python train.py --n_layer=14 --d_model=192 --n_head=3 --n_kv_head=3 --head_dim=64 --d_mlp=768 --vocab_size=4096 --activation="squared_relu" --norm="rmsnorm" --norm_place="pre" --norm_eps=1e-06 --positions="rope" --rope_base=10000.0 --rope_fraction=1.0 --qk_norm=true --attn_scale=0.181 --bias="none" --tie_embeddings=false --parallel_block=false --extras=["local attention windows", "gated attention", "exclusive self-attention", "normalized values", "value embeddings", "capped logits"] --init="uniform" --init_std_qkv=0.0404 --init_std_o=0.00763 --init_std_up=0.0404 --init_std_down=0.00763 --optimizer="muon_variant" --lr=0.00518 --beta1=0.95 --weight_decay=0.032 --lr_head=0.00813 --grad_clip=1.0 --warmup_steps=0 --schedule="wsd" --decay_fraction=1.0 --decay_shape="linear" --final_lr_fraction=0.0 --batch_tokens=65536 --seq_len=256 --doc_mask=true --train_tokens=435700000 --steps=6649 --dataset="wikipedia_en"
Each number is 128 + 32 x the weight over its row's rms, rounded and kept within 0 to 255. Layers, rows and columns count from 0. The size above them is the row's rms in percent of the matrix's.

# layer 11 MLP down (transposed), 768x192, rms 0.21, rows 709-761, columns 64-127
size [ 98 102 100 106  94 102 104 102 103 103  96  99  96  96 102 103  95 103 104  99 110  97 104  96  90  88  94 106  98 105 109 103 103  98 106  97  90 102  99  99 103 100 102 104 105 104  96 105 105 105 101  92  99]
[[ 79 117 152 142 194 126 167  92 122 125 122 108 161 148 122 125 134  98  96  97 143 117 141 128 101  94 104 112 113  78  78 185 171 154 116 162 123 114 127 149 221 133  95 147 115 117 138  75 136 129 114 129  81 130 171 145 142 147 161 173 174 168 110 105]
 [143 189  94 128 105 128 164 178 126 131 103 104 125 107 120  95 117 131 168  99 152 126  92 153 117  79  78 123 139 175  84 148 137 132 163 151 158 118 106 132 130 106 143  52 181 142 159 142 112 130 133 109 139 100 175 168  75 128  64 123 128 140 115 137]
 [179 100 122  82 111  87 176 122 208 136 181  93 121 120 152 172 134 153  96 112  87 116 134 121 124 124 141  96 127 122 169  63  82 129 119 147  97 143 172 139 132 141 165  66 112 143 149  89 145 163  85 127 153 132  89 146 171  73 130  94 116 115 141 177]
 [125 119 122 154  97 105  94 179 118  58 137 163  77 108 163 116 100 115 106 139 120 172  92 166 151 171 148  90 152 152 104 158 153 158 191 149 213 109 112 141 157 134  88 126 135 168 171 100 111  73 119 122 151  90 140 129 142 107 166 138 121 101 139 120]
 [ 78  93 120 147 135 206 151  91  78 192  51  96 122 108 111 141 107  92 126 127  99 105  99 119 167 128 142 118  91 162 165 131 123  81 110 139 109 103 144 149 131 130 132 101  91  99  65 132 152 115 146  86 115 116 129 100 105 117 173 125 179 126  81 146]
 [150 130 134 133 106 109 151  63 128 109 191 160 129 148 140 145 173 194 130 135  86 126 127 153 152 100 128 112 132 121 154 101  99 113  34 162 132 153 123 130 116 109 177 136 131 112 156 120 230  90 117 125 132 150  90 170 115  93  99  90 111 148  99 120]
 [150 115 151 139 127 174 218  86 145 143 153 132 126  95 108 130 150 161 160 189  81 107 112 129 107 137 111 135 145 113 146 117  92 133  84 103 147 137 166 113 170 177  79 136 131 168 185 114 113  89 140 144 166 178 131 138 101 119 205 156 110 142 107 139]
 [191  50 104 120 132 155 154 127 132 130 131 115 140 151 132 146 139  93 137 118 102 118  95  93  95 100 147 159  96  99 133 114 144 154 175 128  87 149 105  44 134 179 122 113  74  98 150 103 182 136 117  91 108 116 113 118 155 103 151 132 211 117 164 110]
 [ 75 163 149 155  97 116 190  58 133  90 137 152 104 156 130 157 119 130 180 140 136 106 131 153 225 150 126 143 133  68 130 212 134 169 109 108 200  87 123 179 125 126 184 105 135 109 104  53 168 103 145  92 175 135 112 106 109 164 106 137 170 160 126  98]
 [133  75  58 167 132 107 174 135  76 118 129 111 127 129 128  73  94  95 122 149 128  91 104 165 139 162 143 177 198  93 141 152 136 128 153  67 105 132 161 133 103 147 138 102 175 139  87 151 157 122 128  95 159 126 134 142 135 150 163  95 114  95 143  95]
 [ 74 164  79 110 127 124 163 138 110 115 108 153  60 109 139 156 170 165  94 137 157 128 113 111 125 102 165 124 134 149 159 130  84 113 128 135  61 158  90 184 112  92 119 150  99 123 132 114 124  46 121  74 118 143  97 111 133 112 123 206  97 115 130 161]
 [123 109 192 140 122 123 154 119 126 125 175 148 156  84 161 106 123 146 175 143 113  93  87 172 128 109  56 154 154  98 155 120 183 149 114 134 139  82 141 123 135 122  27  83 108 115  64 147 120  71 155  81 146 138 176 116 120 131 118  84 137 153 114 148]
 [175  70  93 145 154 131 148 165 153 138 120 116 149 125 165 150  95 193 135 104 112 124  86 131 156 192 122  87 122 159 183  68  24 114 107 105  85 134 161 136 129 152  73 132 145 102 125  92 167 173  97 132 117 151 150 133 120 114 152 103 146 154 172 181]
 [101  96 105 143  81 108 102 112  92  89 149 175  98  64 115 131 160 117  94 118 150 102  80  73  58 146 144 133 174 178  73 127 141 183  89 100 132 115  87 100 118  92 138  90 117 115 139 129  98 117  94 135 160  87 196 159  55 112 139 149 127 107  95 125]
 [155 107 152 128 174 133 144 118 144  97 144 123  78 138 170  53 118 126 196  85  99  85 150  89 142  85 117 132 109 112 137 176 133 114  74 130  88 160 167 126 132 106 136 173 140  96  76 179 112 128 211 139  57 131  44  95 163 156 124 115 158 110 146 131]
 [119  64 110 109 174 119 101 201 130  85 122 127 165 130 107 117 205 155 159 145 114  61 149 125 105 153  91 143 135 116 119 170 124 132 185 138  96 158  93 140 146 127 132 133 131 125 165 137 145 123 126 120 145 128 109 165 148 121  92  92 149 153 160 181]
 [ 92 124 144 117 163 146 157 190 124 120 161  40 162 149  69 136 138 127  98 113 117  90 106 159 122  84 172 116 121 144  80 117 181 151  94 125 192 150 109 124  91 146 119  96 138 173 131 128 144 137  87 134 142  68 121  95 120 156 136 129 142 112 114 152]
 [148 142 162  91 194 119  65 158 111  83 142 117 119  79 105 136 171 122 156  95  94 192 133 182  96 142 134 146 144 127  92 144 165 155 191  53  97 134 138 140  84 173 166 154 123 158 149 139 133 159 183 122 103 172 160 120 190 129 118  91 147 106 141 176]
 [ 68 140 128 143 152 159 158 146 123 138  95  66 156  86 108 106  66  88 122 188 157  87  99 175 114 155  59  77 134 129 163 150 144 129  97 126 139  71 138 145 110 123  92 133 197 109 101 123 138  92 126  95 106 103 111 171 157  72 136 110 200 124 101 188]
 [101 111 124 155 125  96 104 205 126 145 104 142 170 173 131 146 153 143 140 116  96 125  69 114 142 129  37 149 111 157 169 134 114 124 101  32  71 109 149 110 102 118 137 218 106 154 152  76  81 120 127 168  94 128 105  97 128 165 122 115 122 149  97 112]
 [147 144  90  99  91 127  80 110  82 168 111 115 154 132  78 182  84 158 113 146 123 165 120 128 112  72  84 177  98 132 141 129  92 104 225 122 120 160 156 137 143 176 116 116  92 140 146 164 165 101 113 124  88  78 204  95  51 106 194  72  98 169 127 157]
 [119 127 146 112 120  68 111 158 144 159  92 140 152 172 159 148  81 112 119  82 174 158 138 170 133 112 203 111 125 118 140 126  89 128 109 197 120 131 109 126 129 132 155 122 195 149 124 127 121 226  91 138 155  82 150  63  83 176 141 164 128 148 129  49]
 [175 143 179 106  72 151 111 134 143 189 133 152  84 141 135  67 153 121 130 103 157 179 190 114 103 140 133  88  89 156 150 155 134 141 127 105 160 129 165 148 133 133 152 139  81 136 172  92 144 119 182 119  95 165 114 106 142 137  76 111 100 119 141 183]
 [164 100 126 102 153 109 160 115 129 168  88 157  92 135 119  40  98 129  69  96 107 137 115 104 148 158 140 141 116 147  48 133 157 125 192 159 166 120 146  98  86 187 152 118 124 144 157 103 114 129 158 142 148 112 111  95  99  84 146 141 120  91 155  93]
 [131 118 153 196 168 117 123 170 118 119 149 121 142 166  89 132 123  67  79 105 133 136 158 104 129 106 178 156 167  67 158 108 123 163 149  94 135  72 100 179 131 129 150 135 117  94 153 147 169 108 126 116  77 154  89 182 136  78 158  85 137 140  69 169]
 [167  92 125 105 158 129 139 128 119 130 166  97 164 130 146 161  58 101 109 126 115 122 157 110 143 118 137 128 122 109 169 150 156 137 122 125 174 175 130 180 118 128 170 160 112  92 170 104 116 159 108  71 124  97  94  81 160 136 148  54 136 132 149 114]
 [139  73 138 108 110  91 142 172 173 205  91 118 106 117 157 110 159 137 126 175 109 130  67 143 109 129 130 132 121 155 107 109 160 178 151  71 122 207 153  82  80 130 162 138  69 123 102  98 106 166 121 109 175 104 151 102 132 162 176 151 151 116 130 155]
 [108 128 114  75 107  95 132 153  34 200 107 117  98  89 103 167 112 140 142 182  95 165  90 114 137  88 186 104 138 196 139 116 146 124 157  85  51 123 107 143 125 143 100 106 181 111 145 115  85 137  90 141 102 155 131 129  83 103 157 151 144 171  79 120]
 [189 174 126 148 170 173 157 119 174  69 112 137 112 140 127 185 162  44 159 162 147 103 137 119 125 140 130 145  75 165  88 113 178 131 147 175  87 143 137 147  97 163 116 135  90 172 155  91 129  77 136 173 112  94  98 135  85 116 138 178 187  97 144  92]
 [ 97 169  75 111 150 160 136  57  76 109  81 111 178 170 190 161  67 105  72 137 109 146 163 144 155 167 199 159 144 126 192 125 171 130 114 157 141 118 135  95 171 129 131 174  92 130 122 141  95  89 152 132 129 117 132 116 120  93 112 176 124  95 127 107]
 [116  98 159 160 127 139 116 136 135 124 149 165  74 114  58  70 175  78 140 103 155  80  83  80 140 121 133 125 117 149  68 103 133 125 117 136 155 181  88  93 136 143 133  73  93 102 123  81 141  85  96  79 126 153  94 136  88 129 158 106 141 147 147 162]
 [148  68 159 161  94 130 106 131 122 102  86 123 134 176 196 143 133 136 140 162 113 194 118 128  94 142  92 171  65 102 146 134 167 110  99  93 135 140 130 132 109 118 165 118  80  99 108 119 118 134 131 133 154 132 121 174 120 134 125 198 107 135  93 139]
 [118 132 126 155  86  87 126 123  88  67 156 153 123 116 105  55 176 139 104 128  99  96 129 138 160 124 172 149 142 140 155 156 141 130 160 122  82 141  69 141  96 145 108 165 118 106 139 119  82 102 150 144  90 130 125 130 135  79 111 127 169 111 118 126]
 [114  91 117 136  99 165 201 156 120 111 149 149  98 182 144 110 143 178 113 170  93 101  97  86 104  85 136 129  96  78  95 153 145 118 128 157 101 142 114 132 125 118 113 125  44 166 161  72 139 165 146 155  87 227 132 120 102 148 117  91 109 116  83 170]
 [118 170  60 140 138 166  79 145 143 101 140 124 176 152  81 148 156 112  97 118 134 123 104 102 191 126 122 136  62 156  91 110 101 158 155 137 119 106 160  88 150  84 179 172 119 156 166 125 134 105  67  95 119 110 109 121  67  91 203 161 129 132 112  95]
 [157  60 124 143 106 194 155  75 108 168 131 141 150 107  93 137  77  78 165 146 120 186 139  95 134  91 139  99 138 142 131 184 134 175 119 162 106 123 144 145 111  77 207  91 140 121 183 175 119 127 104  95  50  59 160 143 113 178 116 195 121 142 126 115]
 [124 134 130 133 110 125 121  93 120 132  90 140 103 208 190  97 130 206 120 153 152 157 150 188 135 102 104 178 103 144 129 115 122 182  95 123 104 126 160  86 198 121 141 134 109 118  95 171 111 125 120 139 161  68 159 158 139 129 145 120 170  84 158 124]
 [116  81 114 116 129 204 110 136  94 188 158 117 142 170 125 130  59 153 133 202 163 151 122 151 101 120  99 165 128 110  66 170 197 132 161 135 141 110 177  72 140 147  78 135 140 167 147 135 154 137 127 108  98  54 141 201 144 153 130 176 166 140 158 116]
 [152 169  94 127  64 100  78 145  89 115 170 123  93 129 117 176 130 132 142 136 121 118  91 158 111  74  79 106  74 109 129  91 112 134 130 129 171 139 123 130 185 131  91  56 101 135 123 155 108 209 112 163  81 109 136 116 133 145  71 136 143 183 119 130]
 [ 97 105 188  55 120 120  98 119 120 116 142 152 106 107  80 146  52 109  92 133 150 177 137  96 155  95  61 153 117  78 127 160 118 142 149 153 178 129 132 140 128 142 102  70 114  68 204 146  79 116 186 135  75 177 139 124 128 124 133 106 118 107 132 126]
 [124 175 132 167  76 145 131  85 150 162 158 165 151 121 136 132 178  81 170  97 148 126 124 148  78 127 162  61 129 133 106 134  98 130  83 154  95 113 111  96 148 102 141 189 138  31 193 113 112 192  99 113  97 184 160 173 113 150 120 143 116 142  90 112]
 [159  82 127 156 135 101 184  97 169 141  98 171 148 158 160 159 157 158 189 154 119  97 115 182 156  22 190  86  69 138 127 143 102 106  89 131 119 153 102 125 100 207 112 137 170 148 142 132 146  89 123 152 146 108 148 138 145 159 103 120 121 143 129 172]
 [150 187 198 119 105 154 125  94 151 139 178 160  88 139  87 126 124 178 167 146 180 140 123 193 147 170 109 141 126 139 134 195  96 133 125 137 164 178 110 195 129 160 155  86 129 180 102  85  70 125  83 101 107  60 126 162 165 128 146 100  94 104 113 142]
 [123 100 115 136 106 144 119 138 174 103 157 106 102 116 109 177  92  99 129 127 100 129 143  67 108 227 128 125 152 170  81  84 107 113 163 138 108 135 102 144 125  72 112 159  86 139 127 170 128 153 172 107 189 167 143 170 136 179 170  88 201 122 140 147]
 [148  93 123 134  95 119 151 130  82 146 129 124 107 159 138  77 123 173  88 142 147 125 108 184 177 110  69 169 134 113 135 175 176 133 137 115 140 175 130 138 101  93 140 171 156 177  75  91 153 130 121 111 152  84 142 109 152  90 120  98 162 113 112 146]
 [161  65 131 101  93 148 141  78 141 153  52 146 129 111 117  85 156  98 107 141  95 119 147 126 126 162  61 116 114 106 122  71 126 112 169 161 135 163 137 150 110 140 153 159 170 148 130 133 156 114 157 139 130 160 163 163 121 205  94 152 117 124 115 109]
 [150 172 116 171 155 196 132 130 154 183 132 116 145 159 148 161 148 166 147 123 185 135 109 112 174 177 130 172 115 208 129 162 136 171 210 197 104 134 113 164 145 132 142  27 153 178 138 114 112 137  90 175 149  95 144 161 124 153  88 128 133 163 164 174]
 [229  84 182  84 150 123 143 134 161  78  80 182 170  89 129 162  87 122 199 167 171 132 119  81 107 102 183 147 133 119 117 125 132 147  93  85 154 161 132 123 142 162 132  74 109 101 183 138 154 108 104 170 134 118 139 111 129 165 126 170 105 118 144 160]
 [116 102 190  85  87 147 128 117 170 117 179  84  83  62  99 132 106 103  73 115  56  94 110 129 149 156 137 169 151  98  76 105 138 156 124  98 117 151 138 138 167 106 160 170 163 123 158 170 156 122 103 130  90 132 140  99 111 168 145 107 156  99  65  95]
 [ 92 168 150 140 161 114 217  99 155 133 157 173 155  98  95  81 113 104  82 204  84  86 157 124 148  69 154 144  99 127 127  95 127  74  93 143 180 194 121 108 148 106  92 150 148 131 149 104  75  98 135 167 121 180  99 127 125 138  91 164 164 141 141 174]
 [172 128 135 132 124 100  86  96  87 143 157 151 132 146 137 140  90  77 166 205 162 159 145 184 152 156 150 109 108 111  91 175 151 151 144 131 104  86  81  90 146 132 141 113 148  97 117 160  94 143 124 148  94 118 144 121 113 162 104 172 100 101  90 136]
 [136 124 137 127 106 140 118 179 162 146 106 184 139 112  87 177 155  75  79 133 154 114 111 130 105  74  66 161 116 109 104  98 129 104 185 169 154 116 130  78 106 170 102  95 128 181 137 119 110 157 144  96 132  87 134 158  85 129 105 144 169 138  42 117]
 [144 123 167 128 111 172 139 150 132 161 117 207 108 149 104 113 153 116  89 154 123 129  79 118 121  94 109 168  96 112 134 129  98 138 123  55 160  92 178 155 129  98 133 119 144 140 110  92 164  88 119 158 123 144 139 127 135  67 109  68 148 165 133 197]]
# layer 11 MLP up, 768x192, rms 0.212, rows 710-761, columns 64-127
size [ 95 100 105  97  97 109 107 108 101  96  98  98  92 109 100  95  99  96  97 109 108  99  88  92  90  97 103 100  97 111 104 106 101 104  94  86 104 103 103 100 102 105 104 105 102  99 105 110 103 105  86  98]
[[149 159 149  95 104  65  99 139 158 105 135 127  57  82  92 181 100 124 143 158 137 100 145  91  85  82 144 158  68 104 131  91 176 116 137 105 135 125 140 102 115 162 150  81 108 128 168 100 125 146 127  91 141 139 116 190 106 136  55 177 118 112 153 109]
 [109 177 145 123  78 153 159 133 125  88 124  60 128 116 108 120 129 155  68 134  95 145 100 129 144 186 146  93  59 126  87 144 157  96 105 190 107  65 152 100 112 161 106 139 120 142 127 117 156 100  90  92 135 116 151 159  77  98 156 118 151 120 155  97]
 [101 147 137 173 135 152  98 109 123 133 125 158 147 154 110 103 130 167 132 136 142 119 153 130 201 171 157 149 173 132 104 112 100 111 116 127 112  82 125  90 190 117 114 159 129 120  98 166 138  93 122 118 135  64 128 158  71 151 149  87 171 105 143 128]
 [162 110 128  87 154 147 147 125 121 114 173 163 110  71 123  89  95 165 115 121  98 156 109 119 125 170 183  85 192  92 103  70 130  76 131 139 165 109 101 158 155  97 179 105 100  96 133 184  75  97  98  72 110 131 121  79 110  61 171 126 176 141 177 131]
 [115 122 124 146  90 154  95 122 138 149 141 104 126 145 147 123 158 123 167 114 122 143  72 106 151 149 159 142 154  87 169  89  88 101  59 114  84 147 111 144 166 105 121 108  66 160  42 164 159  79  82 157 126  78 153 155  94 158 187 134 127  89  78  87]
 [154  97  92 132 161 121 128 146  95 191 103 165 129 153 140 117  87 169 118 128 125 116 156 114 188 139  96  86 132  35  58 178 104 129 122 113 126 114  91 132  64 115 159 145 131 196  97 173 108 186  72 111 161 109 142  96 107 139 106 124 110 145 144  78]
 [168  95  34  88 159 140 108  78 105 133 122 136 106 155 198 131 110 177 131  74 125 107 120 133 161 127 188 105 127 120 116 109 123 170 165 112 104 117 110 111 170 145  77 106 139 151 168 132 101 167 122  90 143 165 110 125 154 120  65 137 134  98 134 125]
 [111 165 184 158 133 157 137 125 132 117 146  97 154 107 135 114 154 149 156  93 180  99 190 120 168 150 115 127 126  45  95 125  69 174 146  86 168  64 148 115 117  93 172 184 140 140 122 124 110 131 170 117 163  88 122 148 133 167 133 162 148 116 143 125]
 [135 137 130 130 132 123 102 155 112  63 160 144 124 104 128  73  95 142 100 176 127 148 104 121 156 136 144 143 120 139 147  98 113 116 195  58  75 184 131 138  93 119 129 104  74  96 123  70 101 156  96 100 204 149  97 169 121 190 144 123 125 155  92 148]
 [ 79 180 141  99 122 139 154 191 155 130 142 164 124 131 173  75 149 158  80  93 128 147  99 117 162 180 157 121 119  88 151 118  87  55 128 131 184 110 105  66 167 135 157 147  89  96 133  89 111  71 138 145 173 142  97  55  93 139 166 200  92 106 111 110]
 [120 135 126 165 103 117 105 161 135 131 167 133 150 155 170 134 117 157 126 160 119 208 137  88 142 135 107 139  85 114 143 174  86  84 125 137 150 113  95 128 171  99 127  66 153 143  92 129 174 105 152 124 156  68 150 187 110 191  83  89 111 172 169 108]
 [137 153 108 121 108 159 161 154 143 141 119   7 127 114 157 125 141 121 108  95 112  88 118 152 184 140 142 103 189 141 108  83 159  82 150 157 124 132 126  96 149 145  88 116 113 132 133 108 148 129 163 133  86  97 142 152 119 136 127 190 114 233 166 118]
 [166 100 159 177 102  90  97 124 118 111 165 114 136 167 118  82 130 168 103 112 167 169 116 168 171 150 179 124 183 138  99 138 126  97 122 162 178 100  82  91 126 121  83 148 150 143 129 130 163  80  78  97 117 114  77 144 179  86  90 168 111 100 132 122]
 [ 97 136 124 118 106 171 129 112 109 125 158 126 105 133  98 107 143 156 188 150 106 170 171 102 146  84 166 151 163  94 115 139 125 142 158 132 135 135 153 201 121 117 105  98 124  82 100 168 153 125 119 139 145 138  64  79 194 133 113 132 182 118  62 192]
 [ 79 117 140 142 189 126 166 169 117 114  63 187 143 173 119  90 205  94 100 154 127 120  96 146 166 133  98 147 132 199 151  97 160 107  44 153 109 143 128  99  91 147 109 115 114 134 139  71 151 107 183  73 121 124 164 132 132 142 113 114 140 117  95  66]
 [173 143  97 126 110 154 153 165 151 130 133 103 175  94 166  81 111 141 204 135 155 158 118 140 122 124 116 152 152  80  99 146  90 101 163  96 122 213 100 145 132 150 154  99 110  92 129 134 129 199 140 165 175 104 102 129 146 142  57  68  95  95 120 125]
 [120  89 160 128  93  99 142 118 145 114 144 100 114 159 126 111 141 127 212 150 154 119 154 125 151 183 141 140 111 115 126  72 138 102 154 108 117 137 188 153 162 124 131 165 148 107 105 122  90 170 129 127 154 124 125 103  99  69 117 131 136 127 128  58]
 [125 194 134 150 182 109 140 181  63 112 128  81 164 114  53 175 115 115 115  98 117 119 119 209 162 123 132 171  99 166 113 143 126 130  99 150 126  93  73 153 129 151 138 141 113 154 143 116 165  87 119  81 118 108 186  86 128 113 164  81 119 144 116  85]
 [118 118 133 142  74 185  38 180 139 123  63 147 167 132 101 164 133 193  70  57  89 182 136 127  90 139  95 138 108 163 128 119 142 127 149 153 100 106 120 102 174 143  77  98 134 142 164 187  95 144 164 144  84  91 115  95 145 110 165  93 138 102 140 104]
 [129 134 112 158 156  50 101  64 100 121 187 146 143  92 124 171 128 166 136 135  89 137 134 141 142 132  97  84 108  71  58  96 114 145 133  90 129 114 167 168  87 122 131 155  58 172  85 118 128 132  91 155 114 124 132  73 176  89 110 154 168  58 112 109]
 [129 200  63 150 121  78 126 149 163 112 133  98  83 148 117 111 105 175 109 123 114 167 106 160 125 218 147 109  85 157 114 156 130  45 144 113 116 107 174 133 138 164  64 151 145 150 129  78 200  51  52 138 110 137 137 150 155 112 103 143  85 110  94  75]
 [128 145 165 143 135 107 151 167 132 157 126  69 157  96 149 160 133 147 121 120 118 132  94 130 147 167 159 117  72 119 133 162 152 155  84 115 126 128 110 146 194 140  96  69 124 177 170  97  95 121 146 149  73  74 128 103  69 126 158 120 135 179 136  60]
 [140  98  83  84 144 143 158 124 122 150 108 108 129 131 126 182 198 129 127 110 138 134 134  74 193 117 166 173 163  82 100 179  92 152  89  97 155  96  92  79 123 105 192 144 140 149 105 103 128 121 115  90 164 121  87 110 105  70 112  96 142 159 150 106]
 [102 159 172 146 120 172 132 125 148 141 148  99 137  80 224 177 126  80  88 141 112 191 115 130 193 133 155 162 120  86  86 157 148 125 188 128 137 136 157 165 198  84 149 154 149 118 173 155 117 125 148  90 118 158 169 126 168 109 112 142  88 143 165 151]
 [ 75 133 125 127 126 149 163  99 138  61 112  93 138 124 221 197 199 128  96 164 165 110  99 149  99 114 150 149  81 109  89 158 104  62 145 181  84 147 131 138 120 156 137  99  88 113 144 125 116 109 115 113 124 147 173 145 116 122  66 123 198 117 145 168]
 [ 52 106 121 181 114 119  72  94 129 101 133 167  91 112 184 212 210 161 106  79  99 160 130 106 107 134 129 122 124 121 129 116 130 165  76 130 166 167 141 177 167 166 127 115  71 155 156 104  81 144 103 165 147  98  86  97 156 117 116 127 105 150 139 160]
 [185 147 115 167 164 111  99 150  94 126 136 121  82 146 126  77 119 130 113 131 182 188 135 101 122 157 121 104 107 140 145 100 170 154 142 111 128 119 117 187 110 147 176 106 132  96 125  67 167 127  77 128 175 115 153 154 116  79 111  65 129 118 171  30]
 [175 105 109 129 132 143 153  78 114  48 100  76 129 107 184 121 119 107 122 162 139 173 132 113 125 129 149 159 127 161 121 133 106 167 146 187 129 132 104  62 123 109 131 146 120 118  88  99  64  92 113 177  78 174  75 106 166 108  58 131 143 131 137 156]
 [ 77 147 179 121 164 138 128 113  68 220 176 168 139 106  94 131  86 114 143 183 172 156 171 117  83 156 126 154  97 100  84 118 100 173 132 111 115 152 152 152 169 150 178 115  93  77 171 134 116  74 184  87 109 146 134  97 105 132  64 107 114 140 167 159]
 [101 150 111 112 104 124 130  84 127  93 140  75 105 155 127 134 149 119 104 142 118 135 147 114  95 112 110 121 150 249  90  95 190 150 125 117 114 138 151 121 138 115 145 121  85 127 117 115 135 166  70  59  89 181 125 125 132 147 166 206 150 139 173 113]
 [134 154 113 116 115 147  83  96 188 191 132 126 129  90 127 140 135 153 129  90 118 166 158 221 168 116 140 148  69 119 126 146 151  89  64 114 104 122 164 102  89 123  78 108 143  84 143 156 170  95 111 123 121 148 109 197  68 175 107 121 189 127 110  83]
 [154 139  61 173 143 134 129 103 130 127 132 143 182 107 160 182  78 145  98 138 161 116 116 204 138 136 127 157  98 115 156 170 153  90  98  96 136  85 154  54 135 107  81 172 143  99 160 166 109 158 127 128 122 158 139  69 150 145  96  94  62 142 148 126]
 [184 121  83 151 124 130 108 127 111 124 121 122 139 104 165 124 148 160 149  94 129 122 177 128  65 105 115 118 131  96 174 143 136 102 177 102 110  79 129  97  80 120 169 187 104  50 113 101 174 116 132 111 155 119 161  50 105  89 155 105  76 196 158 110]
 [108 118  99 122 155 150  80 149 122 161  81 149 166 159  88 186 100 135 107  77 128 195 150 120 105 143  83 158 113 128 134  67 114 165 107 120 147 147 149 127 116 111  82  87 102 108 143  92  65 154 114 150 164  93 105 196  99 101  86 108  87 112 162 127]
 [167 158 197 137  91 178  99 110 112 100 104 185 151  94 109 115 159 105 108 146 127  80 157 137 136 133 144  82 179  96 145 127 161  88 122 123 155 109 112 124 144  83 132  79 122 105 129 191  63 166  38 109 129 182 154 100 128 151  99 139  60 137 163 106]
 [ 66 160 155 205  95 106 123  86 169  94 124 108 122  75 118 158  87 130  97  86 112 166 157 131 146 115 151 114 160 133 125 132 169 124  76  91 150 134  66  75 201 111  82  86 127 144 100 122 107 123 119 168 144 188 100 141 164 124 167 128 121 154 106 111]
 [162 118 171 134  89 172  84 134 173 108 168  89 102 128  97 162 131 165 133  80 195 141 124 143 142 140 103 184 149  79  54 151 171 140 186 101 128  46 128 141 187 141  58  82 148 104 109 137 154 130 137 111  95 118 163 167 161 166 145 214 142  99 106 170]
 [133 116  95 137  63  43 121 123 121 128 182 100  75 148  75  97 145 177 108 165 130 123 184 172 202 124  94 153 168  29 145 100 131 138  59 136 143 138 110 148 158 144 139 131 183 185 132 205  75 121 135 137  97 160 138  93 111 186 148 102 131 111 132 151]
 [123 125 161 122  84 121 141 117 130 116 192 119 157 113 129  53 166 186  96 115 126 109 144 108 148 153  94 174  93 151 114  90 148 191 126 141 177 173 120 168 165 123  83  90 179 165 163 119 155 127 128 121 141 127 114 188 128 127 127 190 141 193 106 114]
 [107 173 166 129 125 145  97 114 143 103 145 119 231 147 144 109 104 156 205  79 176 137 141 197 104 118 133 115 196 121 105 140  64 165  81 164 110  94 104 118 109 101  76 117 149  60  61 141 127 148 154 131 126 184 146 183 111 172 112 122 103 151 174 121]
 [126  71 188 145 104 147  82 181 142 145 177  85 116  73 146 173 167 148 165 159 135  68 129 134 135  80 106 113 134  72  68 111 128 117  90 117 152 203 112 144 118 176 140 119 160 142 135 160 114 159 114 111 118 158 124 130 168 140 138 181 151 147 208 115]
 [160 138 181 129 126 112 118 145 124 138 120 127 146 115 119 122  91 168 112 118 160 141  94  93 159 132 155 106 164  95 146 151 136 156 142 180 218 197  88  78  98  91  83 109 157 144  91 107  70 115 147 119 130 144 165 198 140  84 110 126 141 144 186  61]
 [ 93 110 168 163 133  71 122 123 158 179 175 132 150 139 134 140 181  96 122 119 146 144 137 174 170 127 111 147 156 116 141 167 138  66 119 185  87 161 158 174 183 129 154  91  80  97 136 131 122 133  71 104 164 110 112  59 104 172 146 117 120 109 131 134]
 [104 142 131 144 159 121 102 102 132  68 148 134  67 100 117 109 132 124 132 137 130 103 113  96 138 170  94 124 120 153 144 118 127 116 146 138 153 113 173 119 128 117 126 110 112 163 108 111 126  89 147  81 130 108 159 118 111 125 158 114 139 131 171  42]
 [162 160 124 108 102 127 159  77  95 146  83 105 110  89 126 145 165 141 136  88 112 107 140 125  95 163 111 135  83 158 142 155  99 124  72 106 131 135 142 118 173 146 129 154 147 123 133 130 122 106 110 100 142 126  94 175 175 135 157 148 130 152  93 136]
 [116 116 123 100 138 150 178 141 147 168 115 164 145 119 123 143 159  99 103 110 151 100 103  90  75 150 127 149 147 132 106 124 102  71 121 149 136 120 107 114 127 179 154  97 177  98 123 165 158 124 137  97 115 182 194 103 101 112 116 147  73 130 114 128]
 [141 111  58 155 191 137 123 117 103  83 161 161 133 173 179 157 190 124 120  75 143 111 177  73 126 132 181 132 170 162  99  76 146 130 148 104 129  87 166 115 130 120 101 106 102  93  96  78 121 183 128  95 151 134 114 158 115 158 116 154 123 108 123  88]
 [147 142  88 139 107 166  70 152 177 118 116 150 156 135 122 123  86 143 111 105  78  94 153  70 132 177 157 193 105 168  98 144  94  92 137 122 117  93 115 105  96  81 128  56 120 115 136 105 119 158 114 144 134 129 102  94 137 106 140 131 151 107 160  94]
 [186 111 194  97 104  91 192 132  83 160 121  99 112 129 102 117 145 177  93 189  97 155 179 111 120 148 132  95 157 134 123  92 114 109 112  62 155  99 145 142 123  92 109  78  94 130  85 100 131  77 137 165 122 104 145 139 178 124 126 168  80  89 129  88]
 [ 60  68  54 165  97 132 106  84 156 149 142 125 141  66 153 192 127 120 131 129  99 184 116 161 132 150 105 129  96 104 111 119 150 127 145 169 161  71 111 125 101 163 105  94 127 169 149 123 110 148 156 161 205 148 105 128 144 155 156 179  63  78 163  85]
 [101 120  98 130  73 168 177  88 158 152  90 120 127 130 191  90 105 115  45  86 130 134 105 122 116 109 167 195 162 101 179  86 148 134 152 118 145 164 108 124 109 135  94  93 110 162 145 112 100 127 146  91 162 109  95 163 147 122 148 140  81 128 172 111]
 [127 122 115 164 137 110 164 122 133 132 116 134 144 145  85 193 109 153 118 146  81  34 179 121 149 121 102 113 148 114 123 133  98 108  92 105  81 107 180  70 110 106 144  96 149  89 115 120  81 169 129 110 165 124 126  90 124 150 146 143 124 192 136 181]]